Each number is 200 + 30 x the weight over the matrix's rms, rounded and kept within 0 to 999. Layers, rows and columns count from 0.

# q: layer 3 attention query, 128x128, rms 0.163, rows 94-95, columns 0-127
# k: layer 3 attention key, 128x128, rms 0.152, rows 94-95, columns 0-127
# v: layer 3 attention value, 128x128, rms 0.182, rows 64-88, columns 0-127
# o: layer 3 attention output (transposed), 128x128, rms 0.162, rows 64-88, columns 0-127
q94,191,164,178,215,244,192,180,168,231,197,308,216,203,218,225,201,221,180,209,214,143,233,204,230,228,198,237,280,221,204,225,163,202,178,202,194,206,229,164,232,188,198,224,224,217,185,162,195,139,242,254,171,156,217,171,204,177,219,207,175,230,221,153,234,242,205,217,173,212,180,243,237,200,214,226,171,199,213,198,258,191,159,234,289,156,140,185,191,146,213,237,199,232,206,250,187,227,178,219,207,192,184,221,155,211,217,153,180,202,178,176,150,217,249,166,201,227,189,179,218,208,220,139,221,172,179,112,148
k94,254,185,129,117,200,204,143,166,177,209,196,191,178,216,216,155,182,231,132,164,238,224,154,232,232,222,182,195,202,164,193,173,160,174,160,256,279,173,125,219,185,249,176,189,184,225,207,238,142,189,234,174,222,189,204,144,256,207,202,262,202,210,245,202,167,194,179,226,181,197,140,226,236,187,186,135,148,187,164,194,257,200,245,161,210,193,209,225,188,250,241,254,209,238,231,165,228,178,231,213,239,203,213,262,217,194,210,174,251,156,224,203,193,191,196,235,214,152,184,196,244,129,311,206,176,221,220,218
q95,247,245,225,203,190,205,282,211,206,236,214,217,199,151,191,252,204,164,206,227,232,217,186,209,169,189,197,217,203,281,234,185,160,205,232,184,159,254,179,171,188,181,218,176,182,156,148,200,232,211,196,181,193,197,257,233,116,162,232,137,208,193,198,217,149,236,197,262,148,229,216,194,207,226,157,202,239,175,188,213,207,172,142,175,196,248,190,267,253,184,166,174,184,263,204,218,180,224,227,220,184,184,197,219,205,197,229,211,138,203,210,222,203,188,198,248,192,214,203,213,246,177,192,202,221,235,146,203
k95,207,170,203,192,230,201,151,210,115,182,174,223,213,229,206,211,289,199,208,172,221,200,160,221,169,173,201,219,252,201,174,249,184,209,186,196,229,174,275,136,224,165,277,197,166,174,202,192,174,105,195,195,163,152,204,223,205,202,185,201,206,171,143,254,241,249,231,159,141,188,238,224,178,241,203,201,225,169,204,168,211,252,145,227,151,176,222,217,215,251,184,257,199,116,236,188,158,248,153,177,160,183,196,201,195,265,214,238,205,174,241,232,159,140,228,238,239,222,197,189,300,242,229,260,236,256,216,188
v64,200,143,146,172,175,157,230,209,241,261,169,248,215,209,197,224,237,179,198,204,178,177,216,185,219,184,200,207,219,215,209,241,164,201,190,182,230,158,179,215,173,164,224,195,205,192,191,214,190,231,233,207,190,219,182,163,206,192,224,209,190,253,194,184,202,163,186,223,165,164,259,206,175,180,239,199,189,264,242,214,191,207,163,185,152,184,219,166,218,217,183,211,209,189,207,148,202,251,236,219,213,166,228,161,216,195,264,223,267,176,161,208,205,225,162,151,245,170,211,222,209,191,174,163,210,173,162,230
o64,172,192,226,237,212,225,234,205,170,220,226,190,181,184,198,202,156,190,239,212,236,219,170,198,170,186,172,202,164,223,184,203,240,237,189,188,176,208,228,165,189,187,173,188,207,167,196,202,217,226,185,238,181,202,200,181,180,162,194,141,180,172,227,192,233,199,210,202,226,185,168,196,213,203,210,225,232,182,203,261,188,210,196,241,217,267,218,210,222,199,239,186,177,196,166,217,295,225,172,191,178,231,159,240,176,201,194,195,173,181,257,206,162,198,187,207,205,190,238,173,216,246,191,231,228,250,182,171
v65,141,199,207,218,236,211,215,255,191,168,223,181,206,194,192,188,237,207,187,154,245,212,134,194,206,232,223,226,180,220,191,206,162,139,200,193,270,183,221,189,182,162,128,151,230,212,205,216,183,127,191,221,143,224,203,214,211,227,237,220,253,206,200,190,170,201,225,195,177,191,175,190,213,216,173,202,184,206,214,214,207,244,189,191,196,217,227,210,167,185,207,230,192,216,205,183,191,200,243,187,232,199,244,167,188,177,234,197,200,221,254,195,163,197,199,226,194,196,172,230,179,156,209,239,149,230,144,191
o65,184,223,178,150,151,184,166,163,196,225,193,147,255,193,221,238,169,213,161,207,218,189,158,209,189,177,205,156,170,180,220,209,180,192,249,190,171,195,222,190,213,263,195,201,152,161,186,199,226,198,206,168,216,186,180,189,216,237,186,209,147,158,188,136,189,223,182,189,199,227,203,229,207,192,178,199,200,178,188,226,201,152,150,189,234,185,196,232,241,240,216,143,179,163,234,202,231,252,168,211,199,187,181,257,202,225,180,199,207,194,237,235,186,162,211,177,195,165,193,196,223,200,174,171,256,181,224,208
v66,155,202,239,162,195,147,252,208,238,225,221,266,220,238,211,168,185,202,188,207,185,217,205,205,170,181,224,252,147,143,214,236,160,176,247,238,186,195,211,234,167,167,198,232,152,249,195,191,245,223,188,194,212,215,212,161,166,141,130,187,209,166,244,200,223,216,170,151,214,223,207,151,185,186,214,176,218,235,250,192,218,207,175,169,204,210,185,206,264,182,205,170,186,224,201,179,163,218,170,241,243,177,203,227,166,153,111,288,203,217,165,145,223,168,198,190,260,194,205,229,230,246,257,191,184,159,220,177
o66,162,197,214,193,230,218,245,199,180,217,152,200,181,203,169,212,182,232,205,189,149,206,184,222,166,224,194,198,188,201,168,162,228,198,191,216,234,224,233,206,196,170,204,229,237,177,189,254,164,213,194,199,198,213,184,205,233,256,258,206,216,232,240,184,196,216,259,174,206,162,197,226,238,258,207,214,189,199,238,192,157,230,151,224,214,188,221,206,180,219,200,246,161,170,177,270,148,243,206,212,218,151,198,229,203,185,203,186,202,230,189,183,218,209,201,196,220,149,230,182,139,235,192,234,226,273,166,215
v67,181,198,212,247,198,266,175,181,216,216,216,250,215,190,195,192,182,203,145,181,187,220,244,220,192,191,193,188,213,202,151,203,227,206,224,162,129,197,177,180,192,173,246,216,189,189,261,220,172,224,174,201,149,179,266,259,209,259,201,200,160,222,186,157,206,215,192,215,193,160,166,173,144,199,166,222,169,180,255,201,205,203,196,226,223,219,193,158,200,229,187,218,218,210,202,218,196,220,159,178,205,262,247,179,212,165,221,235,169,144,225,232,161,173,208,263,188,207,212,225,186,214,165,208,254,217,176,220
o67,183,245,218,228,183,201,155,197,203,218,191,203,176,225,224,194,241,211,205,185,199,184,223,241,155,202,182,171,231,136,190,228,193,187,161,192,209,246,207,167,219,137,173,147,199,245,158,171,192,178,207,237,248,254,194,223,164,197,209,211,169,209,228,218,189,168,174,200,278,199,200,200,188,215,192,192,163,266,158,255,196,231,214,150,179,189,227,186,199,184,195,187,223,221,200,192,231,166,203,201,212,187,189,240,216,189,240,243,212,226,233,182,236,219,249,225,170,188,248,204,266,191,179,247,167,176,200,153
v68,170,212,149,166,257,226,179,195,180,217,175,187,201,232,142,212,181,191,208,204,226,167,129,210,191,205,166,154,205,229,237,214,240,238,214,213,200,236,215,174,235,204,220,162,174,220,176,202,185,243,210,173,215,155,135,199,202,136,185,165,186,167,212,254,222,155,156,191,209,171,242,213,233,178,166,177,198,212,275,171,178,217,202,212,216,227,292,217,172,162,237,227,230,188,181,196,221,187,236,246,233,230,214,206,231,198,164,218,209,225,175,183,172,191,267,215,269,182,227,164,219,238,207,201,219,239,235,189
o68,215,216,221,228,164,171,231,234,193,219,211,234,177,203,191,224,214,205,151,220,235,223,207,208,238,236,204,195,184,209,203,202,238,189,221,201,185,195,228,196,187,230,222,207,236,195,219,172,160,219,238,222,212,208,227,224,218,194,200,152,245,195,228,187,184,138,208,220,152,193,173,199,207,262,250,143,227,220,197,223,176,221,268,178,192,203,200,153,213,167,239,178,252,208,215,274,180,195,215,156,200,192,278,209,162,202,203,212,218,201,212,174,216,239,153,198,188,150,139,230,144,242,193,243,192,134,239,218
v69,220,206,191,190,192,162,203,181,196,174,230,204,203,269,172,226,203,146,199,155,198,192,225,190,192,216,219,185,196,235,210,161,197,157,192,247,200,230,221,205,183,222,148,195,231,271,265,196,192,210,190,213,211,208,192,166,211,195,184,208,219,181,229,235,202,220,162,206,175,156,240,235,244,178,197,171,239,221,177,192,218,212,164,157,134,205,180,195,192,142,143,214,209,207,179,225,143,176,204,214,232,179,144,156,182,213,184,213,170,175,199,249,220,177,264,224,207,219,215,235,215,241,178,196,211,170,185,202
o69,235,225,202,196,231,216,185,144,213,208,203,158,195,211,163,188,174,199,204,187,219,194,158,180,226,192,162,188,197,210,228,161,184,260,196,202,195,205,195,217,264,204,214,256,225,178,222,192,182,209,201,237,195,147,217,287,193,201,190,257,159,162,137,178,167,222,200,220,225,190,144,197,167,222,194,199,213,181,186,210,158,220,222,245,200,164,180,185,169,229,161,279,201,183,218,212,198,238,206,123,215,204,220,212,155,211,185,199,199,169,231,156,220,192,202,205,151,184,211,154,170,224,207,166,209,194,243,162
v70,240,208,210,273,168,231,224,256,251,208,187,191,215,167,234,219,190,139,235,199,215,181,204,230,206,218,173,222,188,237,240,109,193,225,195,186,214,169,150,180,163,178,152,186,181,227,180,187,189,198,213,181,192,153,190,215,191,212,216,197,222,175,204,189,212,212,232,208,228,148,232,211,200,173,208,148,217,186,212,145,220,186,214,180,283,222,232,208,208,222,156,241,176,203,215,156,194,213,206,178,258,196,187,196,254,202,203,209,205,202,192,193,162,201,201,201,140,188,198,186,219,220,177,263,223,166,200,259
o70,229,211,255,206,120,208,211,185,175,191,253,150,127,207,211,153,191,223,184,218,198,217,211,166,128,197,180,195,192,180,235,207,224,183,234,161,211,185,190,153,206,209,229,250,246,149,223,186,168,230,187,169,198,140,251,182,209,242,216,169,175,234,177,225,176,195,163,233,210,171,222,195,196,197,162,222,240,242,202,183,177,184,224,209,151,167,163,193,188,189,203,204,238,172,196,223,203,180,250,187,193,257,169,191,250,180,230,213,190,200,239,215,209,150,166,202,181,252,194,177,175,190,192,260,164,242,213,185
v71,222,222,188,198,180,176,155,199,176,211,212,193,128,181,218,158,163,214,148,173,241,117,137,249,262,268,222,176,232,198,189,194,159,183,177,174,242,240,227,185,216,266,227,192,257,194,177,182,159,210,245,242,203,154,194,246,211,144,254,234,216,217,162,215,150,223,190,236,171,272,154,222,176,187,150,236,169,233,225,173,196,288,219,182,257,181,228,210,201,192,214,254,86,205,207,181,274,175,186,215,197,224,171,207,232,221,232,91,154,174,201,222,203,175,202,235,159,135,237,169,167,165,154,284,223,186,227,196
o71,177,187,212,158,227,231,271,214,182,189,210,198,216,237,178,239,215,119,206,242,198,207,259,197,247,163,195,227,151,162,164,283,202,240,235,208,151,203,196,203,231,197,227,211,158,168,182,215,185,199,132,220,160,234,219,168,145,197,181,171,209,135,185,197,231,154,196,159,213,170,215,213,226,211,159,208,203,186,209,154,215,140,219,235,162,198,189,229,177,256,207,194,263,216,235,234,183,227,270,158,197,178,213,159,224,146,160,171,248,244,234,176,217,177,196,206,195,269,175,239,230,216,237,203,183,168,203,201
v72,202,224,217,168,193,209,173,213,224,158,174,211,167,201,199,246,165,197,265,189,187,228,187,218,242,226,221,195,179,225,225,167,213,224,168,186,194,220,183,114,196,275,211,195,159,270,195,199,207,210,163,198,149,189,208,232,258,121,208,256,245,192,173,218,179,160,201,224,136,179,228,201,209,168,155,204,224,200,169,180,234,191,239,194,185,168,212,227,243,145,160,207,250,197,200,174,249,246,225,182,206,215,205,152,220,167,189,228,210,184,184,203,172,178,197,192,160,175,262,201,199,159,176,191,189,214,189,249
o72,256,231,198,195,225,163,160,210,171,206,242,226,190,162,157,191,198,185,185,212,229,224,213,194,183,185,181,158,209,182,174,210,282,205,243,219,180,209,120,193,202,172,228,241,178,161,199,224,178,253,203,211,203,150,159,216,189,239,217,162,171,222,190,191,163,211,126,157,220,203,195,203,246,227,235,205,210,206,199,195,225,244,208,160,190,232,203,176,164,242,171,187,183,181,173,221,197,175,197,155,186,209,230,230,178,175,178,171,160,190,204,167,199,186,219,249,182,180,166,224,273,187,195,210,206,194,169,194
v73,225,170,218,204,247,180,206,195,195,228,214,233,188,212,145,215,239,170,218,224,203,252,225,228,173,157,206,177,179,233,206,177,246,182,164,203,195,173,196,161,212,234,251,198,218,194,219,181,167,144,168,257,211,202,207,198,141,210,183,216,229,231,242,177,201,270,172,204,192,176,198,204,206,222,173,184,212,244,161,200,201,239,210,175,158,171,192,207,247,181,206,235,208,195,153,210,162,173,227,200,210,187,171,180,160,215,184,166,162,219,195,170,160,229,159,185,169,231,219,198,192,169,226,186,177,214,216,152
o73,214,230,206,162,231,201,223,199,233,221,179,205,210,173,231,155,175,197,223,210,188,127,216,190,245,230,218,245,222,193,232,191,207,204,144,184,167,199,214,244,221,193,183,197,207,174,218,208,220,251,221,191,206,182,160,206,245,217,257,200,192,227,215,170,217,157,223,199,173,201,207,195,190,144,216,218,185,197,240,168,199,208,200,249,193,198,195,160,162,237,219,198,197,195,203,184,249,213,183,302,200,145,264,227,222,196,216,223,195,198,190,198,217,192,219,181,192,214,180,219,186,183,197,152,197,168,214,154
v74,275,177,183,191,210,201,225,197,193,252,193,253,174,178,206,169,179,184,171,227,223,214,220,191,247,166,145,200,252,190,237,162,225,249,197,148,202,198,217,246,196,211,200,214,218,188,170,181,208,159,234,193,211,238,217,212,160,184,156,227,174,186,172,210,188,149,207,178,234,197,239,197,224,194,174,179,180,192,184,214,160,198,178,167,206,220,171,219,192,209,208,175,191,226,172,137,241,189,170,217,153,207,195,240,197,261,217,136,260,253,153,200,142,253,176,213,198,240,196,204,178,197,200,185,212,208,251,165
o74,195,159,202,234,154,158,204,235,180,173,192,211,215,213,250,220,207,175,217,224,170,213,222,211,216,203,248,241,178,286,180,169,222,219,139,226,209,172,182,237,260,158,246,176,201,189,220,180,161,196,211,197,142,215,177,147,150,160,219,190,207,154,239,266,236,230,185,219,213,190,229,191,231,145,175,179,189,173,175,158,199,224,179,195,179,224,199,194,256,217,218,177,202,211,256,123,193,178,224,217,210,183,235,212,217,189,223,206,194,138,228,197,206,184,186,207,233,200,173,253,167,209,217,230,161,237,208,201
v75,200,187,137,224,178,222,240,246,165,206,209,168,213,212,194,158,181,187,188,186,177,216,222,220,195,227,171,262,215,208,147,215,191,198,176,184,182,210,212,158,162,224,224,161,214,238,235,191,195,219,212,235,222,226,250,189,204,241,182,159,205,234,202,216,182,286,145,169,212,157,176,217,161,189,165,141,262,207,189,186,199,200,110,224,246,242,172,222,245,160,222,172,182,204,217,177,206,210,223,112,232,157,246,150,223,203,224,149,175,254,125,185,134,207,199,235,205,178,216,241,196,196,177,218,173,171,178,151
o75,241,226,206,181,208,204,226,240,184,226,182,147,176,191,172,212,176,159,117,217,185,167,200,161,195,225,254,128,220,228,213,164,191,221,161,208,192,250,139,190,193,152,158,178,211,131,170,143,206,209,177,208,244,216,198,170,223,150,197,202,216,235,180,156,184,219,161,257,238,196,158,186,212,218,242,224,168,135,194,168,211,186,217,190,156,161,236,196,187,258,189,231,192,230,211,211,173,232,197,219,218,209,164,228,202,234,198,221,230,146,257,185,174,187,200,196,201,216,174,133,195,196,237,176,198,161,208,135
v76,236,194,186,168,217,219,190,168,205,175,118,184,182,188,161,200,144,197,227,217,216,220,200,207,213,193,181,146,235,247,214,183,243,272,143,183,141,193,140,120,226,213,273,213,231,165,132,196,236,255,205,171,176,166,197,227,201,181,221,183,193,211,214,202,157,201,298,215,174,209,275,211,223,218,212,220,234,247,179,222,175,186,208,215,195,233,172,200,237,170,204,185,214,192,252,246,156,191,196,188,195,204,162,177,183,143,190,230,269,223,227,195,229,194,165,197,220,207,208,167,187,144,183,195,189,246,218,259
o76,166,197,168,224,197,144,158,248,186,182,227,200,152,238,176,195,181,225,219,175,165,233,188,217,224,212,198,211,161,177,258,239,193,192,177,218,206,185,192,231,193,250,201,158,198,188,208,182,244,177,237,229,179,182,146,200,199,251,187,171,200,216,188,231,229,193,112,189,211,168,174,213,218,143,248,199,273,252,243,173,234,215,234,159,167,167,224,204,186,220,182,181,207,241,151,208,238,174,191,196,215,204,210,198,200,239,193,204,195,212,183,173,187,214,204,203,190,264,165,212,248,171,165,174,207,136,167,202
v77,205,171,219,189,233,182,233,228,230,215,229,262,211,217,199,210,187,221,247,223,192,239,242,179,200,204,191,157,253,217,229,213,200,189,203,182,199,197,232,204,248,185,165,181,191,215,204,229,189,203,187,216,211,172,169,191,168,142,206,161,203,179,196,174,191,215,193,242,159,157,191,253,197,195,247,190,203,175,194,208,195,194,209,129,192,133,236,210,166,156,206,186,198,201,173,193,230,165,181,204,168,213,218,210,207,209,231,256,179,181,150,174,221,218,220,182,231,212,158,199,183,233,226,172,185,222,226,233
o77,239,196,156,208,218,201,206,196,204,201,200,196,186,227,220,235,180,199,199,135,183,191,186,220,229,170,181,213,208,187,172,184,192,183,164,208,110,206,184,171,161,203,171,214,195,183,191,170,151,196,246,216,201,159,213,217,208,213,205,205,243,215,186,171,200,193,216,193,178,220,195,172,219,165,184,206,169,220,184,220,221,242,230,264,223,238,220,160,187,197,192,231,164,170,215,127,162,174,208,159,194,169,167,159,171,163,205,177,244,238,240,233,181,210,182,164,179,170,283,200,226,207,211,210,207,238,230,184
v78,177,213,232,230,164,252,203,185,187,192,169,239,246,207,184,180,166,177,178,218,174,221,164,192,161,220,154,239,177,252,209,190,170,145,216,197,188,239,265,173,159,179,195,238,209,162,188,229,222,280,202,112,211,190,229,172,222,183,183,175,158,214,214,192,227,204,245,154,251,193,215,171,187,144,206,237,236,248,184,176,227,182,204,146,271,214,192,207,178,199,224,186,168,173,162,227,195,173,206,214,260,193,230,241,180,213,173,210,200,252,179,132,180,172,209,140,267,232,199,195,171,226,243,238,222,223,231,217
o78,214,217,202,184,214,180,231,171,196,233,203,175,154,228,184,195,224,273,211,145,212,209,228,187,165,174,195,202,230,219,207,180,272,174,162,185,215,211,162,234,185,210,227,183,195,182,183,146,200,171,222,237,180,198,181,166,226,208,204,237,248,117,145,215,157,164,186,177,125,145,151,223,195,237,208,196,170,179,196,226,234,184,168,199,138,222,185,186,256,182,129,148,197,202,227,208,197,216,176,230,202,185,166,143,181,207,188,188,226,184,153,199,257,247,187,206,171,148,214,164,176,221,121,142,228,245,143,177
v79,178,197,224,246,194,240,204,223,224,161,215,244,230,207,205,188,167,214,216,228,199,223,172,177,248,242,201,236,182,220,183,202,149,189,249,189,234,209,178,196,185,229,137,204,261,149,185,238,221,163,217,220,160,137,159,248,197,177,121,211,244,217,196,157,197,155,214,198,228,169,227,149,194,186,181,170,205,143,252,222,235,210,219,122,205,210,306,212,207,198,139,234,160,185,250,154,212,226,152,204,204,215,213,175,179,232,197,218,158,190,190,144,197,148,186,207,224,203,145,244,136,185,209,275,137,193,205,207
o79,178,211,216,197,149,193,165,171,189,179,189,163,190,193,194,187,216,198,249,159,180,194,253,196,182,194,170,186,201,222,168,240,252,186,244,190,145,149,202,155,237,204,191,201,163,240,195,130,212,227,229,218,158,237,147,186,191,183,214,256,187,193,159,182,180,202,168,184,190,215,231,220,242,219,216,202,188,217,198,200,161,186,200,250,179,178,155,252,187,222,259,208,192,234,201,201,156,225,258,166,194,200,182,233,242,164,217,166,204,171,183,188,224,224,185,189,140,146,228,210,200,184,224,153,232,234,161,181
v80,275,185,220,212,155,198,278,198,237,141,186,213,201,202,190,273,197,216,241,234,231,188,198,197,221,212,219,231,164,158,199,218,239,222,203,182,263,185,195,173,166,202,233,199,148,216,169,219,274,163,215,256,242,175,194,181,222,189,194,230,207,214,225,233,205,232,217,233,176,199,189,211,164,248,190,180,228,222,143,185,150,193,180,172,203,188,196,180,186,198,187,195,208,201,158,168,200,248,167,141,225,178,194,182,182,207,193,203,189,146,146,199,246,241,201,191,203,259,169,188,184,197,177,200,214,176,214,213
o80,195,206,148,190,243,186,236,181,189,237,224,211,231,198,206,184,197,176,249,203,194,169,236,191,165,169,164,136,161,175,199,224,180,223,241,245,179,210,133,193,192,215,163,210,228,211,283,219,210,193,194,171,162,214,187,129,198,213,199,201,160,194,211,177,233,224,172,184,206,238,186,182,208,192,189,178,175,178,276,181,214,240,247,184,161,157,187,241,186,202,213,198,212,181,213,221,211,173,217,228,242,211,137,186,207,166,253,162,179,196,195,248,192,188,190,220,222,169,158,156,194,164,129,247,214,215,254,199
v81,205,207,216,216,131,196,185,217,177,194,235,212,228,253,190,201,150,208,224,205,190,209,237,211,233,190,214,172,225,202,205,201,219,160,243,212,174,232,244,213,218,197,267,205,203,206,215,145,182,204,136,209,162,199,189,158,189,188,197,181,221,174,215,202,192,208,184,177,186,218,213,228,217,204,168,226,204,227,103,185,192,230,149,147,169,167,219,161,188,142,220,253,227,146,178,246,227,236,215,168,150,176,204,237,189,200,98,193,164,279,177,267,192,174,201,211,204,255,231,187,186,223,216,147,237,187,245,219
o81,208,179,190,149,268,180,246,216,226,252,216,160,208,207,190,163,231,161,231,197,169,218,198,207,235,171,158,254,204,206,160,218,198,194,176,175,275,211,159,273,178,169,191,172,237,192,157,210,190,221,268,195,205,215,228,193,185,212,214,228,197,166,153,179,197,216,156,184,145,170,220,185,197,222,252,180,174,187,235,254,219,242,204,248,201,233,182,212,201,236,193,206,186,214,227,184,152,220,220,229,230,214,236,177,204,192,251,249,203,205,200,165,150,222,207,222,244,185,195,165,214,178,202,236,178,110,199,170
v82,259,191,232,206,188,240,213,207,157,217,144,174,154,166,221,164,216,185,186,202,181,142,256,177,181,230,180,202,230,207,249,211,178,213,231,210,244,188,218,191,131,244,193,188,215,53,207,150,186,201,186,162,190,206,241,230,228,182,224,179,199,199,170,190,172,182,261,235,250,186,218,248,193,227,234,233,199,211,182,193,194,197,219,200,286,170,134,215,195,124,202,183,220,205,148,188,172,213,221,223,259,169,146,206,198,236,231,175,156,240,185,182,226,200,215,243,165,196,215,173,213,200,232,160,128,239,221,225
o82,199,178,171,238,202,215,190,240,207,218,171,188,250,233,191,229,182,197,171,189,200,204,183,198,176,201,237,195,146,202,120,243,212,190,157,139,186,227,215,245,193,234,238,263,239,265,216,202,199,185,188,179,227,146,223,209,190,258,137,197,222,152,197,220,235,239,220,222,177,215,247,216,218,214,173,251,207,217,229,183,233,176,157,220,172,231,180,177,199,198,227,239,170,257,242,182,252,241,192,202,204,218,241,216,177,203,230,173,202,185,170,243,221,215,157,282,220,215,176,214,233,149,254,206,193,219,191,190
v83,195,114,160,210,220,221,266,208,192,184,196,192,160,190,158,221,157,198,202,201,179,188,164,200,186,217,167,251,232,227,214,250,161,167,170,187,175,201,205,222,190,238,169,157,208,230,193,263,212,238,228,185,162,203,219,235,265,219,185,148,151,208,203,207,235,195,187,206,286,203,181,184,169,159,228,190,195,232,174,225,192,212,164,220,202,214,218,233,217,205,257,184,192,145,217,196,191,170,191,174,235,191,195,256,230,214,217,212,204,206,178,203,196,162,188,175,222,198,212,193,201,192,178,195,201,258,193,246
o83,196,222,168,209,187,215,179,141,206,208,180,217,185,186,176,264,236,140,187,187,214,217,211,158,223,247,225,196,234,196,195,208,232,226,228,190,189,132,178,194,182,215,225,218,188,181,233,162,214,170,220,182,252,228,212,170,182,192,195,260,244,195,231,233,191,196,173,184,159,184,186,206,210,195,238,224,158,221,202,206,188,156,206,168,140,184,245,176,208,196,229,178,157,209,201,212,158,210,182,193,162,176,152,166,149,253,239,198,173,168,234,184,182,237,207,162,191,189,232,202,247,219,221,253,206,205,224,176
v84,220,236,192,177,235,124,191,200,208,198,205,167,194,208,170,164,261,171,219,211,143,176,233,173,200,226,242,188,212,256,202,188,249,187,185,210,211,191,210,168,184,195,169,200,220,205,167,177,158,247,233,220,209,233,246,279,220,158,217,258,240,216,175,192,198,223,169,210,144,139,183,163,213,207,153,249,124,259,222,200,182,216,204,201,154,140,198,167,207,227,181,263,217,201,187,160,219,208,139,216,183,153,172,198,213,239,202,201,156,185,227,196,240,177,195,165,205,225,186,210,149,228,252,174,192,212,198,209
o84,196,194,210,147,270,201,217,165,201,237,172,253,211,205,195,218,186,183,214,187,245,176,216,266,237,180,172,233,165,250,123,241,247,161,179,190,217,149,217,230,246,163,189,251,170,196,221,205,188,250,159,206,240,153,181,196,164,181,164,213,202,205,262,208,155,180,252,207,210,188,252,241,212,163,205,249,202,198,179,206,212,173,255,172,248,195,219,200,220,175,208,212,275,190,225,189,258,168,260,188,225,226,198,229,165,138,188,260,225,196,216,188,204,152,203,204,169,196,196,186,195,195,221,173,176,207,213,177
v85,194,207,218,162,155,220,223,233,260,223,164,182,162,177,187,178,236,221,185,228,226,174,143,238,217,227,138,207,295,220,157,148,201,256,194,217,223,251,187,153,162,251,235,203,189,152,198,197,198,256,202,131,179,275,180,213,196,228,139,201,113,222,177,185,253,164,219,149,265,169,197,163,198,195,258,175,157,227,190,215,176,240,148,211,226,233,260,187,185,236,172,265,163,212,176,137,153,202,227,269,212,145,238,192,199,217,142,135,235,205,179,261,233,220,130,221,171,202,162,161,187,142,201,179,208,246,202,228
o85,210,144,215,188,161,202,170,216,141,202,153,192,213,170,208,193,233,169,232,212,198,246,214,142,178,166,166,248,181,220,214,241,282,123,238,135,175,204,188,244,170,196,205,182,195,204,239,239,229,168,202,199,205,171,260,138,141,153,216,169,225,128,223,243,126,182,200,238,195,229,172,186,210,234,203,203,215,174,193,181,239,174,240,220,223,146,188,184,236,247,231,236,245,233,169,144,228,271,164,250,228,220,193,187,193,199,234,222,209,215,190,172,220,228,217,175,161,196,205,202,165,186,199,195,199,134,162,173
v86,215,212,256,222,167,198,160,228,189,181,227,266,143,150,212,214,165,190,223,204,180,176,230,154,237,188,213,200,178,154,188,245,228,179,195,159,153,251,244,230,211,257,238,200,206,142,191,216,211,222,173,227,210,230,181,188,222,182,233,248,195,198,197,150,202,233,207,215,228,177,180,207,307,213,233,245,194,229,215,252,181,166,163,261,189,88,193,218,202,198,170,162,196,151,153,267,263,213,181,219,159,193,170,239,209,187,193,183,181,199,161,233,180,223,176,192,180,217,186,178,180,221,223,184,211,211,183,198
o86,221,155,104,228,275,217,189,176,203,177,211,191,221,167,171,216,236,162,185,186,227,217,205,201,244,157,220,245,186,245,212,230,143,199,248,179,240,204,211,221,180,136,194,185,251,284,174,213,197,211,219,225,168,197,164,200,223,211,246,204,208,229,160,230,198,204,247,183,186,233,251,181,173,242,195,181,181,218,133,177,271,228,218,171,169,265,172,270,249,205,197,178,195,219,165,168,244,221,194,208,229,169,228,203,177,177,232,244,169,191,217,195,245,181,210,227,262,204,173,217,205,226,253,228,194,225,214,180
v87,225,175,172,185,221,185,210,222,249,181,191,233,201,186,240,187,255,172,185,225,169,234,203,202,180,160,180,204,250,151,255,225,179,235,203,187,197,139,189,260,189,179,190,220,203,221,144,194,234,165,156,217,187,246,184,214,180,217,168,192,226,133,234,213,209,219,216,195,205,234,185,157,241,201,252,249,169,145,171,227,215,227,251,185,207,170,186,199,220,211,167,166,267,180,169,166,201,216,167,202,242,156,208,224,171,190,149,237,261,183,181,219,253,242,166,187,267,222,245,191,209,239,210,201,147,179,138,208
o87,189,214,201,181,210,224,188,241,196,190,208,240,242,201,198,221,159,258,188,173,207,192,172,176,159,225,220,187,151,197,175,194,225,167,203,231,197,150,239,219,218,137,177,190,210,232,235,198,140,152,208,198,188,121,175,204,215,184,252,259,192,204,181,225,218,221,161,187,187,207,246,222,219,210,183,187,200,210,248,173,214,175,105,180,261,187,236,204,161,233,181,202,152,187,153,173,211,221,198,199,201,249,238,200,194,179,301,223,157,184,216,198,174,174,246,141,234,219,187,189,168,200,207,232,185,193,245,232
v88,244,138,184,177,180,154,191,161,186,229,181,179,261,163,190,210,216,241,211,155,208,174,208,198,218,168,227,207,182,168,211,193,219,173,174,194,203,170,186,206,212,199,216,177,158,150,186,214,201,188,202,208,204,201,205,160,176,207,206,233,174,157,194,214,181,222,133,203,196,221,179,229,226,198,178,175,207,191,167,187,160,208,205,234,170,224,226,209,213,178,216,209,237,226,208,208,250,235,196,217,162,208,202,201,185,158,190,268,247,172,222,269,254,235,215,170,211,222,219,193,191,165,199,218,187,229,199,224
o88,187,235,188,189,225,211,211,219,173,155,221,145,172,198,228,168,180,223,199,250,226,211,225,225,166,181,166,193,231,173,157,224,184,198,213,233,177,221,243,229,205,152,193,204,241,243,230,235,176,178,184,196,192,185,190,196,216,155,182,191,205,174,234,176,200,214,147,183,171,215,187,199,193,169,197,198,198,213,173,225,197,230,198,215,218,189,223,208,199,178,200,183,180,270,179,231,194,190,207,256,198,212,204,176,211,197,166,200,175,243,218,223,156,147,214,213,221,159,213,201,209,208,173,269,175,165,256,180